config = dict(
    num_hidden_layers=13,
    hidden_size=96,
    num_attention_heads=3,
    num_key_value_heads=1,
    head_dim=32,
    intermediate_size=320,
    vocab_size=8192,
    hidden_act='swiglu',
    norm='layernorm',
    norm_place='pre',
    norm_eps=1e-06,
    positions='rope',
    rope_theta=10000.0,
    rope_fraction=1.0,
    qk_norm=False,
    attn_scale=0.177,
    bias='qkv',
    tie_word_embeddings=True,
    parallel_block=True,
    init='normal',
    init_std_qkv=0.0757,
    init_std_o=0.0,
    init_std_up=0.0757,
    init_std_down=0.0,
    optimizer='adamw',
    learning_rate=0.00189,
    lr_mult_qkv=0.4,
    lr_mult_up=0.676,
    beta1=0.9,
    beta2=0.98,
    lr_head=0.00943,
    warmup_steps=214,
    schedule='wsd',
    decay_fraction=0.632,
    decay_shape='pow',
    final_lr_fraction=0.0,
    batch_tokens=8192,
    max_seq_len=256,
    doc_mask=True,
    train_tokens=95430000,
    max_steps=11650,
    dataset='wikipedia_en',
)
Each number is 128 + 24 x the weight over its row's rms, rounded and kept within 0 to 255. Layers, rows and columns count from 0. Numbers have three digits each. The size before them is the row's rms in percent of the matrix's.

# o: layer 8 attention output (transposed), 96x96, rms 0.15, rows 10-16,42-48,73-79, columns 0-95
# v: layer 8 attention value, 32x96, rms 0.0904, rows 10-16, columns 0-95
o73 106:138144107114123068089128154159157113137164173108120138133153102089138103109131104165114094087140159115143143177116148132098153154112131124144077153119137054156094153156123124104135136145121144141124155121102124140097130106171151131112152122095102147141109151156107149136119144122143106119
v10 109:111120127128097124152116124116118141109125123115127145139125128145152143145084145110157100102122091131144124186168150144091079111100143133130102120064134101140094114155156091126078100141125144106143121138105161117139143140101108122156156123116118151127168133116101114164088140151164170069
o10 094:114111119084151096139103097149149151160159101089119141112146116157148114100119120187114110140160169162069085111125169103158121138132114144112085170114132097139130106143120133122125133116141126077147152153135116136165127130177161123115093153128118119108129143134145148124127159114101089154
o42 108:127136138148122127109128133130124129116143125129122110160109127144151098120119168090146105100095103144124150202138165176101114089115138105149127154109093107128109132173126125125110129146134164152163106081155142115117142124116083125164135132129103176140134135096114114106103123142137185061
o74 109:108113121117106150126106174124136160151119124126133132136112150144133177087140110113116169101097153111125180119160144119127119115132121161172159123097077130160094116097120131117105123175103114116084116147140132123140145125142117138186127188120100138159106115080149114128109133164096130098
v11 089:138122120140148133127152163150181138175112138166150143164153124145089138156163122126170081122132167152126135125141149154117119129158135154101122098128134111091119145186135109103150140126156085099140159091112120090144132120140134136151091124123156075111100094118112109118116148083148108104
o11 084:106131105140103140152092149130108082102151196133147109106154111113169175118122124115152125144143127127158118091133099140139170093123125128160111130136116148124113104072114101114120157146114132099146162152077138111137092162072124167150164105132123123113115123126118143116167097153152116134
o43 106:132144146155164153135104144158141108126118161152134149151131128159131115158145116150123069158101130162113091135101145093118095112144156140094122101101135138102173142162146158162116133160140121117144106061119105091131155106150096149146117135087134141137122088140094074120126119121146100110
o75 103:112117157105163120142175104144151085160132157155123115118172130134121108111104139131168094142105130127147109141119108141097146067145147145118172163109110137117134102148151139135123131121186112098130136110113139078123148085160108156129107092077116102120162101167152146142130118131123107105
v12 105:118066126133109167098133133130174147179157124111143135135084129156103120125121129112165148136125126123140167116131143134127131141144128101135096124171153143114177134087099128088129142082119183104143092149129150135086109103128112118134139137130153111105177171167108153131084133144126118118
o12 091:171136110165140144114138129112110138123160157112090131116167100158154198133122113081135154146131134100130117150135111133071123134122100118093097136166129093128128130151132126152121117152115130134101126083101074175156139145126145149114143095099123169157122144078127167152114106137137117131
o44 117:111138123126130144127114146150172125132142135115180118103045113149099154108115106139133125141149101131127164110116117116120101138143112109137127128124149153109167154086151100104116103109105182136103150131138147137098123138146075152141123103173136122111161099197114124115160091159117121129
o76 107:155098145112132132135130120155169094129157150127153099101070096171121169132098110126141132119133109114130146144099115104146124097110125118131137138137082156122134111118119140131107124082144184127111133178141138140116090137172101149152118140143092116102145175111153159125114078172085128140
v13 096:124119092138081119118106159087137118161160165130114102105117136080101103132176122152124182157098120080140135150174124141174157128095121114159119112138130144126118127132141109142122163089120096131143128118137113197156144117107136127090161124086119127121105145145139138112123132159144127094
o13 088:175161137165164122103140105147134078079145136125118104082134120113131122126119163092122125119146136143150147143109086172088175080102099106119151132148140155107143135125128142159163127158140130147093117112109108143131125146116097163126133101128148160108123103111118140145117063136114176121
o45 094:137155108149116111106126161113155116105150138151139121080152097132102101140107143127117148161155123078129153117203125146148139082125114107139133133136153140121104172149130136110131105121108108100116112125089137162136141169129152145125129147133104099144133146120097177142054108161119119084
o77 109:180142116167137166120118141115154087128144147112147117115127112127127114135147116128125150164146066122113108150159144140118154083115131096105161128161119123103157132138130122169140145121145144118121094107139074136124065142137077147127117098168104129077111164120112128134143086133106169115
v14 092:103131111162169121148147138123151115088110107153124125119135146104081135127197148092136131147090077122179117158118130126122132148135086154118107124123103145123107136105150123144096116144147101130143156150153082153122112140141157145136106100169120135086128133121143120088102148150166126189
o14 085:131137128140095162149144147134127129122134155186124124151107164112149104142102141135142137136122124143136095135144060141138138104115114120136169102179160165150133105044098112080121118132110126153088128121131156111123129148072126119140142080136166129095127111119144119127141091125128155145
o46 090:130142126135155107157131151156115133099161119156095094115164132124091117114123119112178125138130113109185100144116081135119142119144107156135108099111154155113096126160179138111158103122125093105142165148136111119095119103109155140094122176118102123096136160086119145138097176146162101123
o78 100:100149128178168134138159136152122140168138109169111098150130149099095120119139127130131107123122078149142086108145106114108129110140110132120161141115101179124148089099141096095128099115152108146107130132120115126104160119083152155149114181159160076078155149124142129108132132122154145104
v15 101:139095158058076219132132128115111135137143129099076127129141135119155091120113079108140121118129145111128187135145127161120142106155130130089151088119132089135120153150127191113151099135125132146127157118145147119138115105113129132103141163119116148120099131132143128118125129145152113124
o15 074:129159128180176110119136125143142104122087130076162142136124108125121133144140118123106168097158113123109132112130115104066138133115110096107100131135101119102142155147076146162152116141088133138153127158086119141133125136133117129126160170104117176141107170082143115163093138145124159097
o47 116:142136131105100159139148127132133138131106122097101163089128128134088108086124075126148097065144113140096179111184160155135140136130119147102085146126133086144112147116132193146172108122129125149119144109149160134144083139146146147125131089129105119130099144108168120117138155125129140121
o79 104:180178156092107188121122131142136113137077141117129128111155118145109167131130088125121120089112099119117158106163108120112142165106114130106135112138074110097115154129110163170154078137099136127137140142137131108131106170140117142126159116107069166129114136133158114133111154138116155133
v16 096:157140139077120116122089108149109163113160123127141133123139144129129150150132149095055118145119144160160170121129157132212166158117092146100121098099151119143099146121129116103118128121138125136148098128093161108122145107075153126169137137115117136130124149090146144102093113125126139145
o16 084:120138152145113135141158154109120086110145148140163160160151133149085151096174145085134136135129118142179120122116100168096078090134137110120107159088094129095158141129125135172138120145093111104091154099109135155111115136136123178081136122114118122108104145126124138105177105133141126115
o48 120:177154093101128119141112116120122126102122150111163141088123118160154141093099106129096102138160125127130151144146182148164139149102132141121126100123191140146077082099108104112121101135137119146132086157104172135119162143106165102153147148118089128122141113111144131103117117107119176114